{
  "n_layer": 9,
  "d_model": 256,
  "n_head": 4,
  "n_kv_head": 4,
  "head_dim": 64,
  "d_mlp": 1024,
  "vocab_size": 8609,
  "activation": "tanh_gelu",
  "norm": "layernorm",
  "norm_place": "pre",
  "norm_eps": 1e-05,
  "positions": "learned",
  "qk_norm": false,
  "attn_scale": 0.125,
  "bias": "none",
  "tie_embeddings": true,
  "parallel_block": false,
  "init": "normal",
  "init_std_qkv": 0.02,
  "init_std_o": 0.0047,
  "init_std_up": 0.02,
  "init_std_down": 0.0047,
  "optimizer": "muon_variant",
  "lr": 0.006,
  "lr_mult_o": 1.5,
  "beta1": 0.93,
  "lr_head": 0.00496,
  "grad_clip": 2.0,
  "warmup_steps": 200,
  "schedule": "cos",
  "final_lr_fraction": 0.03,
  "batch_tokens": 16384,
  "seq_len": 1024,
  "doc_mask": true,
  "train_tokens": 176600000,
  "steps": 10779,
  "dataset": "wikipedia_en"
}
Each number is 50 + 12 x the weight over its row's rms, rounded and kept within 0 to 99. Layers, rows and columns count from 0. The size before them is the row's rms in percent of the matrix's.

# layer 5 MLP up, 1024x256, rms 0.096, rows 472-499, columns 0-127
106:39 28 25 46 46 57 44 51 40 46 53 30 36 39 46 55 53 09 72 52 64 58 58 67 34 39 59 55 36 57 47 43 41 30 35 78 47 55 37 48 29 60 52 62 47 38 54 40 63 55 49 40 21 53 33 55 51 42 30 56 46 50 43 34 66 27 49 60 62 43 64 47 56 49 69 57 48 42 29 49 50 47 46 44 38 38 48 80 55 79 49 59 70 37 47 46 40 50 51 56 46 49 60 41 39 61 70 44 45 38 63 51 58 55 52 47 41 65 59 62 54 65 51 58 39 33 42 41
105:54 42 28 75 73 56 54 56 30 57 42 65 52 26 48 51 42 34 35 50 49 43 81 55 57 55 47 28 57 49 51 66 58 53 28 54 47 58 55 54 58 42 39 45 57 63 44 33 61 60 50 66 67 50 63 35 45 61 49 55 21 48 49 41 40 45 51 33 47 64 75 43 86 68 49 59 49 50 47 48 35 45 55 48 64 48 59 71 54 60 33 38 70 54 56 42 50 46 41 55 35 56 49 49 60 46 64 47 67 43 49 52 51 35 60 51 54 56 52 62 69 30 25 29 63 61 51 64
102:43 56 53 52 22 52 78 49 46 60 50 45 29 59 63 52 55 42 50 60 51 42 61 35 49 25 65 42 41 56 46 36 53 44 68 55 42 54 63 08 50 48 36 52 55 44 46 69 60 41 49 49 49 47 53 46 47 43 44 41 36 44 56 38 31 54 57 39 43 39 66 55 43 47 56 23 63 59 69 60 29 81 36 45 48 43 54 48 53 61 28 49 66 67 54 65 62 48 31 70 67 57 62 61 34 50 52 40 49 41 27 69 22 38 39 49 54 54 67 53 46 50 54 57 60 57 52 51
103:51 77 53 51 62 48 52 70 34 54 56 33 61 62 73 65 70 59 45 53 46 37 42 59 66 55 44 43 39 58 52 66 45 61 41 45 32 38 50 37 50 48 57 37 48 32 44 52 54 35 60 59 60 44 40 47 38 35 51 52 32 44 43 55 51 50 59 62 50 35 44 58 58 57 36 51 62 71 35 34 42 56 34 53 37 50 71 37 35 66 73 46 54 66 60 70 13 45 60 54 45 51 28 55 41 50 52 53 49 63 56 33 71 63 41 44 38 51 63 45 46 68 37 48 49 49 69 47
097:20 34 60 63 41 44 29 46 64 62 70 50 34 56 41 47 62 45 58 42 25 62 47 46 52 68 65 15 51 44 59 49 57 46 56 71 47 40 51 51 40 76 51 51 55 45 54 41 64 61 50 58 45 61 47 65 43 62 33 45 70 57 60 59 46 62 40 72 60 49 50 60 54 53 60 65 43 28 37 40 32 51 68 74 59 42 64 32 64 55 69 41 65 50 35 38 39 47 54 57 64 31 37 41 46 40 50 51 24 50 48 37 63 59 30 58 60 25 38 27 61 39 54 41 43 65 42 49
098:59 48 34 55 65 37 21 35 64 56 41 69 50 56 36 41 53 55 66 53 61 54 33 46 23 37 38 65 31 57 55 56 55 58 46 64 28 60 60 51 49 49 45 56 28 32 41 52 50 62 42 49 47 38 47 58 60 55 55 58 57 44 48 51 31 53 34 61 31 72 59 47 68 51 38 48 52 41 58 38 56 30 53 35 49 38 47 71 53 65 46 43 71 47 47 43 63 55 69 50 76 55 37 33 57 78 45 65 61 51 43 58 48 38 43 35 56 26 49 32 48 51 44 47 35 53 39 48
099:62 61 61 48 32 56 52 60 50 71 51 72 52 35 50 47 41 43 43 50 45 26 42 46 57 41 79 74 47 58 35 58 53 56 41 40 56 59 37 45 28 39 60 45 54 47 34 41 51 37 45 36 70 59 42 40 56 86 56 75 38 37 62 25 51 26 81 64 58 58 47 38 45 62 39 58 26 28 66 30 58 45 47 55 28 55 49 44 52 53 37 64 40 40 51 36 35 43 55 57 58 53 51 54 57 62 41 51 47 46 60 47 38 43 60 51 76 31 35 56 52 47 38 44 39 64 58 51
091:48 42 43 69 34 81 59 53 58 53 45 45 50 31 91 59 40 27 40 59 58 48 59 43 47 41 54 38 66 69 54 48 26 64 37 46 56 56 56 54 50 56 54 56 56 38 50 56 36 57 58 47 58 62 32 51 49 42 49 73 64 50 40 27 54 49 50 53 48 60 50 52 60 52 57 81 43 46 31 52 42 47 50 66 72 53 35 54 59 38 61 46 43 43 54 17 53 56 67 43 60 44 62 47 59 44 58 47 49 63 49 53 20 31 54 62 44 39 43 45 59 57 35 51 37 79 65 63
094:63 47 27 48 31 56 38 67 53 49 48 59 29 42 42 69 36 42 36 57 57 20 52 54 34 48 56 33 35 53 60 53 76 58 58 40 60 40 54 31 45 51 52 54 63 50 65 21 42 50 55 59 51 39 35 53 68 54 51 38 57 41 58 58 44 65 45 53 49 66 49 63 50 38 72 52 66 61 75 36 39 40 68 38 32 35 50 33 53 42 41 44 54 60 56 14 59 63 45 40 65 56 49 57 55 37 47 41 54 38 64 57 48 52 54 60 49 46 42 74 52 55 41 49 59 31 48 49
118:41 55 74 64 46 49 47 31 16 41 40 39 44 56 29 41 47 49 36 66 42 54 41 52 38 56 48 60 30 45 61 41 44 49 33 51 43 53 44 42 55 57 73 79 47 64 28 69 39 45 59 62 48 62 27 62 37 33 32 30 27 30 60 38 44 24 54 60 64 47 43 44 43 37 56 57 41 41 49 56 68 43 35 50 30 69 61 45 72 68 59 53 58 41 51 70 40 64 49 46 40 58 48 51 44 31 58 52 55 46 59 63 46 34 57 42 55 39 51 48 59 27 49 45 56 54 60 67
101:55 29 57 44 43 48 58 68 44 56 59 46 51 63 51 46 54 71 35 56 54 35 59 28 56 52 47 53 47 63 41 38 63 34 46 56 37 59 75 35 43 28 54 62 47 51 64 43 57 81 83 51 58 51 60 63 30 64 36 64 67 55 58 52 57 60 41 72 29 54 50 58 40 54 39 75 49 47 45 58 48 61 50 56 62 54 36 42 46 42 48 59 50 48 58 32 57 44 54 47 59 55 56 46 51 45 80 32 30 42 46 68 46 26 35 54 56 60 23 29 59 78 36 56 65 58 14 60
119:42 38 54 66 44 36 63 39 65 50 36 51 46 47 48 66 69 43 47 53 47 40 31 60 39 53 35 48 66 40 60 50 45 36 33 40 46 54 60 46 39 41 55 65 38 64 61 31 51 36 65 72 37 27 52 61 39 35 51 66 33 38 57 26 57 72 48 40 59 48 51 57 55 31 54 23 47 40 56 60 40 50 64 43 61 57 48 55 33 45 61 55 54 62 39 56 29 38 71 33 62 46 69 43 56 56 61 36 56 45 42 57 45 44 47 53 60 47 57 61 64 39 66 44 37 52 38 42
088:64 46 53 41 59 39 57 56 70 66 53 58 56 57 41 51 59 63 49 53 52 59 37 53 36 44 44 45 35 59 40 50 40 30 77 45 69 55 58 56 62 31 44 34 59 47 42 39 30 58 65 44 47 47 31 35 50 72 53 53 67 47 32 63 54 41 57 44 51 50 73 61 55 72 58 72 44 50 73 36 63 56 38 49 44 84 41 60 74 58 58 66 49 57 63 58 45 37 27 59 45 43 48 48 51 58 33 56 49 43 54 33 44 54 53 51 64 64 42 55 63 59 46 34 29 61 32 44
099:63 53 50 43 64 52 70 29 47 39 66 62 74 39 65 74 56 46 67 42 45 43 50 53 62 36 55 55 59 61 44 40 37 49 60 41 57 66 48 40 44 48 46 53 50 45 52 41 60 22 56 57 35 64 41 64 42 57 56 35 57 52 37 54 34 53 52 31 36 61 29 39 42 55 45 49 47 62 40 48 55 32 47 42 46 56 41 49 55 64 44 44 41 58 46 64 45 36 51 64 40 40 45 39 47 35 50 59 56 61 47 58 51 46 50 68 48 24 67 38 67 73 56 51 50 59 33 53
099:57 44 49 35 58 42 46 43 52 34 45 39 72 57 52 50 74 40 54 49 52 56 52 76 51 32 71 60 39 47 48 61 62 51 72 52 43 46 49 65 57 36 79 45 45 57 44 42 40 54 33 53 39 41 51 43 68 37 57 26 45 58 68 77 59 42 59 54 48 25 43 35 40 36 64 54 68 47 90 46 48 58 37 47 33 57 57 37 37 48 64 64 64 49 48 52 26 62 50 31 44 60 64 53 50 54 54 46 55 45 65 37 47 54 43 41 40 68 66 66 38 61 51 51 46 37 58 58
100:53 56 36 38 52 38 51 37 46 64 45 36 60 65 39 70 37 70 66 40 55 59 29 67 59 41 60 44 59 44 36 46 55 49 44 31 74 48 50 49 58 58 63 38 50 69 69 44 20 36 45 64 48 34 25 58 43 48 51 37 54 31 47 58 33 36 61 31 30 45 45 57 49 34 42 62 44 54 58 64 49 66 54 63 29 46 70 67 66 60 81 80 48 42 38 58 43 48 52 39 47 40 49 48 43 43 58 57 41 63 58 46 36 59 47 62 30 42 68 43 37 80 42 63 47 44 74 53
107:52 41 51 40 60 27 49 64 49 38 48 52 48 59 48 45 47 50 49 48 47 43 47 50 55 69 36 35 47 68 41 25 74 22 50 66 51 53 24 40 60 25 54 41 66 66 50 49 66 61 48 55 58 60 24 50 45 44 32 48 45 36 39 69 45 35 56 44 50 34 60 63 44 60 51 62 53 48 39 62 54 33 40 67 45 27 41 28 26 46 45 40 65 53 47 35 56 45 43 47 53 45 59 59 58 50 44 33 41 69 72 49 52 56 39 69 54 54 46 33 36 71 44 34 40 62 58 47
106:27 59 62 51 59 36 66 52 32 76 55 71 38 49 36 40 48 52 55 51 57 59 36 49 44 59 46 39 58 41 62 43 53 31 52 50 48 41 66 28 34 46 52 48 52 64 26 47 34 51 61 59 54 45 59 49 40 41 58 41 52 59 68 58 58 45 40 54 54 52 65 26 61 25 64 28 59 27 63 53 46 39 68 44 29 52 45 47 58 18 62 55 44 51 41 54 31 64 69 36 54 47 38 46 51 55 49 45 66 58 60 31 62 63 41 46 21 53 39 55 44 62 45 57 76 49 52 35
101:60 45 69 38 37 51 67 29 42 46 40 44 50 47 47 51 57 41 26 44 30 63 59 33 49 43 38 22 35 38 56 39 34 33 82 55 34 52 46 57 46 75 48 49 61 55 37 50 52 27 53 63 40 43 70 59 40 15 51 39 42 45 51 47 38 56 70 40 29 54 56 52 57 63 47 59 59 42 57 57 51 72 40 55 48 52 45 39 42 43 57 46 64 22 50 44 50 47 44 51 40 55 51 56 58 32 40 62 69 39 47 57 29 71 58 38 43 53 37 44 47 55 56 45 66 58 67 68
093:47 40 52 56 70 39 50 48 41 42 31 27 47 29 62 74 41 51 47 41 49 67 38 86 38 39 51 45 76 64 54 55 68 28 42 28 44 57 74 66 29 38 48 38 38 46 40 33 57 74 47 52 37 62 57 47 46 36 57 46 75 51 50 44 44 56 37 43 44 47 64 30 51 55 50 75 39 33 39 60 41 42 79 74 39 50 56 35 28 43 50 48 54 44 23 47 63 83 45 59 35 45 59 45 36 54 77 59 39 58 50 47 40 39 50 53 37 49 52 37 60 35 54 48 48 53 49 45
102:66 18 57 32 56 57 66 29 14 59 62 58 67 41 69 43 46 40 53 62 28 72 70 48 47 60 52 50 68 52 41 55 38 47 42 57 63 52 55 50 56 51 73 51 53 45 60 52 44 51 50 33 48 53 42 62 78 35 43 51 35 49 41 26 34 55 57 66 34 51 62 43 63 39 51 60 34 54 53 56 52 51 40 32 43 70 53 36 64 36 37 56 54 65 52 56 60 51 30 53 43 51 34 58 62 27 28 44 53 51 41 50 53 64 52 45 63 41 38 51 27 63 34 46 38 32 66 51
105:45 58 57 54 38 47 53 44 50 65 69 55 56 56 32 52 35 27 40 31 64 52 39 68 39 45 56 35 35 70 46 42 33 23 38 58 44 45 50 24 54 56 61 62 79 38 56 58 57 63 47 27 36 34 40 43 74 43 49 61 47 53 45 68 59 40 50 53 25 45 50 55 52 66 40 61 46 64 39 66 58 42 50 51 21 38 52 44 39 50 53 53 39 23 58 43 37 58 59 59 30 63 50 53 55 51 28 52 57 48 49 87 47 50 36 45 47 53 40 31 47 42 46 42 57 44 58 47
097:36 42 41 48 64 78 39 42 41 52 23 58 48 51 42 67 48 36 65 53 54 59 46 41 49 48 56 33 52 48 54 66 47 64 47 41 50 66 63 37 67 61 44 50 29 57 49 56 42 67 58 63 54 57 59 43 53 25 36 78 62 53 59 42 50 55 42 28 48 43 52 39 51 57 45 59 52 46 50 68 69 59 43 52 48 66 70 53 51 80 62 55 63 62 28 44 53 77 44 58 38 60 53 67 61 54 56 45 75 56 75 44 44 37 77 61 45 53 50 36 63 31 27 30 49 62 22 61
110:41 44 68 49 60 57 34 57 43 57 57 40 47 59 60 46 58 50 45 40 63 39 55 63 51 52 52 46 45 47 55 46 58 56 36 67 55 48 47 49 29 45 48 37 42 51 42 63 35 58 34 49 30 64 38 61 37 27 42 38 56 46 43 62 48 21 62 51 35 50 38 57 44 64 41 53 46 47 26 61 51 71 66 63 66 61 46 69 60 41 99 58 72 45 54 40 50 79 51 50 45 48 63 68 40 35 47 36 56 65 56 63 24 50 69 65 41 52 55 43 66 52 58 51 65 54 63 54
089:67 73 43 74 77 76 40 63 33 39 53 41 55 53 43 66 43 24 30 57 42 50 45 33 42 48 30 55 35 60 33 53 49 46 24 61 52 54 79 37 49 59 64 42 51 38 55 56 41 62 41 61 49 78 36 44 55 47 52 51 60 50 50 51 38 54 47 61 56 61 56 66 69 58 45 40 47 58 47 55 42 64 60 54 45 68 44 48 62 32 52 41 47 66 38 56 54 49 61 50 63 66 51 54 36 48 47 48 56 42 26 67 32 41 38 40 49 28 25 47 24 50 52 49 41 53 52 98
098:53 35 54 54 91 44 62 39 55 40 66 44 58 31 63 18 51 65 60 40 41 62 55 51 36 53 58 60 44 54 52 53 55 68 47 54 54 52 42 44 38 46 44 39 57 53 50 20 55 52 44 82 38 69 34 33 46 48 56 28 64 49 56 52 70 65 51 44 34 39 65 65 59 41 41 46 58 38 57 59 40 33 31 63 58 53 58 39 45 39 39 48 43 53 57 32 18 53 42 44 62 63 51 62 26 55 29 61 58 47 42 56 41 42 48 51 65 71 58 26 40 58 35 44 30 48 35 33
099:62 58 67 52 47 58 49 58 51 61 48 57 64 65 43 61 51 66 40 52 50 69 60 58 55 50 70 43 46 57 51 47 39 48 70 41 56 54 39 49 57 75 61 60 43 22 57 53 37 55 31 35 56 57 51 86 51 44 70 27 49 56 10 75 67 36 62 60 38 41 30 39 23 47 67 70 53 47 39 50 31 65 50 33 64 62 37 49 59 61 60 54 47 17 37 51 36 49 41 53 42 46 45 65 62 38 40 37 45 64 32 51 42 37 43 56 64 47 52 22 35 48 56 59 43 48 59 49
102:36 39 22 50 58 58 31 36 27 48 68 63 47 36 59 43 67 51 26 47 67 54 34 54 26 52 56 48 66 49 36 46 61 50 56 57 38 37 36 49 46 30 55 58 57 30 58 73 49 41 22 64 62 57 74 63 53 36 58 41 70 55 42 31 34 53 53 50 49 46 60 39 49 66 68 55 44 43 57 55 55 30 58 46 40 47 44 47 62 37 40 50 39 21 66 57 55 51 49 30 50 49 65 41 62 56 45 47 43 73 58 48 58 62 43 41 20 57 60 54 60 55 30 72 77 45 65 66
# layer 5 MLP down (transposed), 1024x256, rms 0.0477, rows 472-498, columns 0-127
114:47 38 54 32 63 61 48 55 26 40 45 49 55 53 57 49 41 54 45 60 49 56 57 65 54 40 35 60 62 55 46 58 39 38 43 63 46 43 33 49 46 58 61 38 39 58 46 41 47 49 40 55 46 34 61 21 35 54 67 32 37 42 70 39 52 71 15 51 44 41 45 54 74 47 56 58 40 22 44 48 58 54 30 47 63 48 53 40 51 53 29 57 39 56 75 65 69 56 62 48 46 62 53 53 39 58 59 48 55 48 52 50 30 45 49 48 48 30 56 63 60 30 37 53 56 52 49 32
111:51 58 34 17 49 50 43 56 51 58 54 65 50 31 49 39 46 56 52 32 31 68 71 38 33 69 56 54 37 36 59 48 44 47 54 63 37 45 56 50 59 63 41 47 61 52 47 51 45 55 39 65 51 69 59 68 27 43 56 54 78 53 47 52 47 66 47 52 46 46 52 47 42 49 38 46 59 71 46 58 44 61 40 56 49 51 62 68 44 52 55 45 71 49 48 25 65 42 44 55 50 70 52 45 31 49 35 57 48 61 58 46 55 59 38 62 61 52 59 56 18 46 57 41 70 46 26 44
107:56 61 68 58 23 61 26 51 73 62 54 41 46 22 42 46 55 43 55 29 41 46 53 38 49 58 48 56 38 72 50 36 27 52 61 41 50 52 60 45 53 68 52 43 35 52 44 53 35 50 61 52 50 40 38 67 55 56 43 50 73 68 52 59 63 40 40 55 57 54 34 61 48 46 44 52 29 46 51 32 59 64 46 41 58 49 48 52 36 73 47 60 25 60 68 61 61 66 56 49 60 42 71 38 59 36 54 39 23 30 44 47 69 49 47 44 58 55 30 37 36 47 48 43 47 51 46 57
106:68 76 43 33 60 60 61 33 60 74 45 51 54 57 53 49 58 46 35 70 58 40 58 38 41 52 51 55 18 53 53 56 55 31 39 53 48 56 44 44 46 81 42 71 25 37 55 50 33 62 50 48 34 57 63 41 55 47 52 53 78 63 47 69 38 43 53 53 39 55 49 54 64 65 44 33 60 67 49 47 49 49 38 25 44 34 44 46 48 41 73 44 63 24 44 46 51 24 53 26 41 46 47 42 42 33 26 63 63 59 32 42 45 67 40 45 61 51 58 68 71 28 52 42 61 59 49 58
094:64 63 65 73 70 53 49 50 32 26 50 53 64 64 46 42 72 57 44 46 39 38 55 26 41 54 48 67 17 40 58 43 54 58 57 46 43 39 55 65 59 35 43 66 53 53 54 53 37 45 32 42 61 60 47 34 52 53 62 57 61 22 53 59 51 39 47 59 36 64 79 51 36 43 52 45 40 44 73 74 52 56 54 57 39 35 48 55 51 48 47 58 52 33 39 47 54 41 54 53 52 41 51 44 57 33 53 48 32 45 58 48 55 65 45 56 52 61 51 37 49 70 38 44 52 47 48 55
101:35 66 52 28 33 58 33 40 39 53 42 58 70 52 72 19 29 44 57 67 38 48 54 63 55 47 54 49 64 53 65 72 43 47 40 48 58 29 24 63 54 58 54 41 37 61 42 65 54 54 60 38 58 30 62 54 59 55 59 47 53 52 57 50 34 54 46 35 44 51 41 57 62 53 69 23 43 61 41 44 65 54 47 42 45 55 59 52 42 65 34 30 65 56 56 51 38 46 40 66 41 51 34 51 59 59 49 56 54 32 40 50 46 47 57 37 49 41 45 77 56 42 60 68 42 60 45 50
096:54 64 44 62 62 28 53 32 40 76 66 46 46 53 45 54 46 26 54 53 45 58 32 52 50 79 51 34 54 59 43 47 68 44 61 44 57 28 51 83 40 73 34 41 41 47 50 44 59 39 69 40 61 35 42 59 64 26 65 44 55 48 31 53 66 46 43 35 38 32 33 56 49 50 39 50 47 81 52 26 60 49 59 67 63 41 41 62 50 62 62 47 37 54 50 44 53 57 53 49 71 49 53 39 55 61 42 54 73 45 67 40 36 35 35 34 39 22 59 43 45 47 41 49 51 45 51 24
091:39 36 51 32 75 44 36 51 58 58 57 64 51 54 38 59 59 47 64 38 46 41 41 50 64 72 61 75 46 49 57 47 58 19 48 35 56 41 38 62 58 60 37 57 51 63 44 70 57 43 51 51 64 34 69 57 62 40 87 27 38 45 41 64 48 53 42 36 51 53 78 43 32 43 58 52 51 67 49 45 62 50 50 31 43 57 56 48 49 41 55 46 43 54 52 51 52 31 56 50 44 53 24 56 44 75 48 80 51 35 45 31 64 69 30 33 47 61 49 50 41 44 50 37 43 24 48 42
091:57 50 57 39 49 85 48 41 44 62 35 49 48 60 62 47 54 39 54 29 55 36 55 34 50 60 42 38 51 46 50 50 38 56 48 36 40 27 42 17 51 41 30 40 38 40 45 81 57 59 46 54 51 51 61 37 44 49 72 54 65 46 71 54 48 68 55 44 51 82 53 44 64 50 35 47 71 52 39 76 49 45 50 72 51 40 33 69 65 57 58 62 63 64 60 67 72 24 45 70 44 46 61 61 56 61 61 56 30 61 37 57 56 57 60 63 58 56 36 44 58 45 49 61 36 34 48 38
120:48 58 50 53 45 59 61 38 42 31 36 69 36 56 44 38 54 44 49 44 36 45 50 56 57 46 47 44 48 47 69 59 52 59 47 48 24 41 40 27 61 46 24 38 53 52 45 58 36 56 37 47 35 58 55 48 42 50 53 51 45 46 62 46 50 58 32 61 51 53 41 59 38 52 41 35 19 38 63 42 61 28 64 43 51 32 31 52 39 47 68 34 50 48 56 31 66 56 80 48 50 41 50 50 65 47 51 38 42 54 57 66 69 33 62 55 60 64 60 68 20 51 55 51 15 52 51 43
104:33 51 59 36 48 62 52 49 60 35 53 33 51 41 49 48 33 45 63 62 67 49 55 65 48 39 38 45 59 58 32 45 58 45 69 53 48 38 49 39 61 40 52 38 56 44 58 70 29 53 58 33 33 36 69 59 64 70 41 63 45 60 44 38 51 27 63 54 71 35 40 59 68 45 61 40 43 52 65 36 53 54 60 38 45 63 41 50 57 46 54 50 46 34 33 37 50 44 64 49 47 40 38 29 63 61 64 83 48 33 43 80 47 51 52 58 51 40 31 54 56 31 52 50 47 31 56 51
117:66 49 36 38 22 53 48 32 48 42 53 38 48 60 91 65 38 45 34 49 50 61 58 74 60 50 50 23 70 58 49 55 41 45 58 66 62 48 57 40 48 44 51 65 39 39 38 14 59 69 44 40 49 47 53 58 45 31 49 28 54 56 56 57 51 56 64 42 50 53 29 37 60 32 27 48 33 57 39 36 52 45 45 66 61 50 44 51 66 45 48 36 54 52 42 37 51 35 08 49 52 51 60 63 54 52 53 50 72 43 54 53 41 56 50 55 61 50 54 69 77 51 53 46 72 51 47 25
084:21 73 43 51 21 60 69 44 53 49 42 41 52 44 52 43 70 49 45 59 63 76 42 55 36 55 50 44 46 47 41 59 46 54 50 51 30 29 46 63 46 70 41 30 60 36 42 57 52 54 59 56 63 19 65 71 60 53 61 33 39 48 67 59 61 58 43 55 49 55 65 49 56 36 28 39 51 43 53 36 45 42 48 53 57 58 49 51 37 50 56 27 24 41 49 32 59 45 65 28 60 42 63 38 81 76 53 54 23 49 50 73 58 52 47 60 45 77 43 42 36 39 37 57 35 47 28 45
100:84 55 62 41 47 76 42 54 73 73 55 47 25 61 57 69 43 42 65 55 76 55 60 54 43 56 41 46 50 37 45 60 60 53 50 37 26 34 47 36 38 63 42 35 58 44 46 41 32 70 57 47 48 40 64 47 42 41 41 66 35 40 44 59 64 52 52 23 39 65 61 66 59 48 49 40 52 51 61 57 64 57 37 46 49 41 38 40 34 53 49 73 41 54 66 48 49 63 28 64 48 58 62 40 33 66 59 38 20 11 40 56 38 70 31 48 30 29 55 64 40 62 55 55 45 49 48 37
097:52 44 39 41 36 66 36 70 53 65 38 27 42 28 54 57 40 47 38 27 66 52 47 45 60 52 47 53 73 37 44 48 37 64 29 36 57 57 33 47 66 63 54 62 56 57 55 55 56 65 51 31 60 61 25 57 48 82 60 54 37 60 59 55 28 50 21 53 56 65 62 34 60 52 50 49 50 50 43 53 59 42 53 49 17 48 54 66 45 63 30 53 55 39 46 48 49 61 59 36 54 49 45 43 55 35 48 75 50 56 42 65 46 40 41 50 55 42 38 39 48 52 61 46 59 51 42 57
094:45 42 55 36 12 68 40 58 52 46 42 65 33 62 53 45 43 51 67 51 58 55 79 57 59 62 48 61 40 41 55 53 59 49 36 52 25 65 64 34 45 52 63 74 39 53 46 52 54 59 43 32 56 59 53 50 57 41 48 56 77 42 69 44 43 51 41 72 63 74 39 31 46 35 57 61 52 50 47 48 59 67 45 38 34 39 51 35 44 48 58 29 26 43 42 46 82 39 68 48 74 47 54 49 40 43 58 63 63 63 43 65 26 44 50 52 62 31 47 45 61 23 54 40 48 64 45 32
112:48 61 38 42 38 50 82 56 42 57 81 49 60 45 44 29 53 54 60 55 40 49 32 50 49 49 56 50 32 41 41 52 37 52 32 31 37 59 45 64 43 60 64 39 54 62 48 49 45 32 58 52 54 59 57 47 60 34 50 48 46 18 53 59 45 71 57 58 47 59 52 23 59 20 51 72 44 40 37 54 44 40 56 49 28 40 53 43 72 40 57 54 44 40 47 35 43 62 47 42 45 51 46 65 39 39 42 42 36 53 46 45 70 60 63 59 27 53 45 31 45 48 37 46 55 60 54 51
104:52 56 58 39 53 48 31 43 53 54 60 39 50 32 39 47 72 44 50 53 65 62 24 38 50 48 42 50 44 35 34 49 52 49 48 38 44 71 70 61 35 30 57 62 63 57 42 37 54 41 44 68 42 72 53 60 69 70 61 55 53 61 57 40 41 73 25 42 34 32 37 54 47 61 51 56 54 34 60 52 35 69 48 41 49 34 47 57 31 54 48 42 47 60 52 49 56 42 30 37 48 37 26 52 44 73 57 42 50 58 54 67 44 50 32 34 33 40 57 40 49 22 67 49 30 29 47 60
094:53 51 47 40 44 51 57 46 69 53 31 63 62 46 49 38 45 59 57 46 46 54 48 45 41 33 60 54 40 53 41 60 47 54 47 55 53 54 54 65 23 66 55 29 51 49 31 48 40 55 52 59 43 35 36 51 58 53 68 50 63 65 53 48 49 58 73 50 52 50 57 49 40 24 50 45 38 40 48 49 47 34 29 53 68 49 46 52 52 53 53 75 44 51 49 52 50 67 79 43 38 40 35 53 57 29 34 23 77 52 41 70 48 61 47 73 68 49 45 38 57 55 50 46 39 48 46 56
089:43 58 61 60 61 53 40 43 35 67 53 53 53 38 65 32 58 43 51 66 43 44 61 51 61 65 51 39 32 38 47 58 77 55 42 50 47 45 54 51 68 58 49 39 07 54 84 61 62 29 67 26 38 45 53 56 56 52 47 48 27 54 84 40 50 51 57 33 60 52 46 54 58 40 46 45 76 69 41 38 50 39 37 32 46 53 61 44 34 41 48 42 58 35 78 74 41 51 61 51 52 48 31 52 59 56 48 39 34 52 37 72 41 42 33 54 42 63 43 35 52 34 48 52 61 42 56 56
111:38 71 17 69 44 61 70 48 36 59 47 51 48 52 49 29 44 49 48 41 56 42 44 45 45 51 62 47 58 51 49 56 30 53 52 51 30 38 46 35 78 67 60 40 66 28 49 52 41 72 66 24 41 48 49 41 51 52 27 58 38 43 48 31 55 40 48 55 50 54 32 62 61 66 53 62 52 42 67 61 42 42 37 40 41 72 58 57 45 46 58 53 59 51 65 54 61 47 67 35 46 51 59 35 63 66 39 34 47 52 48 43 40 69 51 58 57 59 41 63 45 64 58 47 66 61 66 38
109:27 39 44 53 41 37 42 51 51 30 35 60 66 44 41 44 59 64 49 65 49 45 56 65 62 40 43 50 36 65 49 45 47 36 56 41 60 51 56 68 63 30 47 80 65 53 61 78 65 43 44 30 56 44 59 48 55 47 41 64 71 76 47 53 60 41 74 42 53 54 52 61 49 47 68 34 49 53 62 44 61 36 70 32 29 56 61 45 47 37 25 36 51 60 57 62 66 42 47 51 40 46 48 58 74 65 40 55 36 61 38 50 42 63 39 67 41 44 52 38 65 18 59 62 30 46 44 48
090:35 39 46 63 56 65 70 42 48 68 55 64 33 11 38 48 50 39 22 36 51 51 73 55 59 52 37 49 27 34 52 40 58 29 38 33 35 55 39 47 47 40 39 32 34 46 69 58 49 33 39 61 66 54 54 53 61 30 49 35 43 48 41 44 50 43 60 60 54 71 47 52 64 54 51 54 50 61 45 45 42 47 57 43 56 57 54 89 29 45 58 49 50 63 55 61 41 68 64 59 50 44 48 47 53 57 52 50 44 47 44 44 40 35 55 63 35 53 52 39 39 46 33 60 40 42 69 53
114:46 52 38 37 34 62 57 42 39 50 54 50 57 51 39 66 51 52 44 33 55 53 46 24 55 34 47 42 72 28 52 31 69 46 38 61 48 25 40 42 58 55 37 51 66 45 47 59 35 47 27 49 43 36 53 62 59 69 53 56 58 46 55 44 77 55 45 68 33 52 46 55 59 64 35 52 54 56 31 54 39 56 75 24 32 52 56 39 45 51 67 51 45 32 41 48 46 60 36 60 52 36 54 42 68 51 56 64 63 33 71 70 56 46 32 40 43 76 26 54 55 51 44 47 48 43 55 54
086:46 63 46 58 55 36 52 45 58 62 43 41 52 41 26 68 61 64 49 41 66 50 35 48 31 40 49 56 53 36 43 59 34 55 70 21 52 52 46 74 49 50 71 52 51 43 46 47 63 47 54 39 52 42 54 61 41 44 23 49 59 65 46 54 63 46 79 51 52 14 60 23 36 62 52 48 78 54 48 37 65 18 45 52 64 50 64 46 22 46 38 47 61 51 72 31 45 52 49 43 54 54 54 53 63 68 27 66 34 80 44 45 48 57 24 64 42 52 44 49 49 38 61 53 32 39 36 52
090:58 59 47 58 38 60 54 72 48 55 42 48 37 49 35 48 46 59 63 62 38 52 66 35 52 54 45 57 45 50 51 42 46 51 34 52 44 46 36 49 49 63 66 74 12 40 50 46 43 34 67 40 73 60 55 51 34 61 64 57 44 58 59 45 51 45 56 35 34 61 37 59 31 50 51 50 67 57 36 44 61 59 57 50 31 45 38 56 44 68 55 27 41 70 68 27 50 50 52 55 34 40 39 56 39 55 72 29 46 47 47 43 56 57 37 60 58 51 47 53 73 65 58 55 43 34 49 63
096:40 50 45 48 44 48 61 56 44 59 44 40 46 49 63 46 41 42 62 49 56 48 50 26 69 54 46 53 56 33 51 58 52 58 27 50 69 43 43 40 47 49 45 25 40 62 58 42 55 55 61 43 43 35 41 27 53 49 30 63 65 54 39 21 29 73 47 45 57 36 24 53 70 46 34 47 52 57 46 59 37 38 36 45 47 35 60 61 44 30 51 69 42 63 42 14 36 34 45 36 67 58 59 25 53 44 68 44 66 44 61 51 84 48 50 30 48 57 45 68 45 43 70 49 41 46 48 63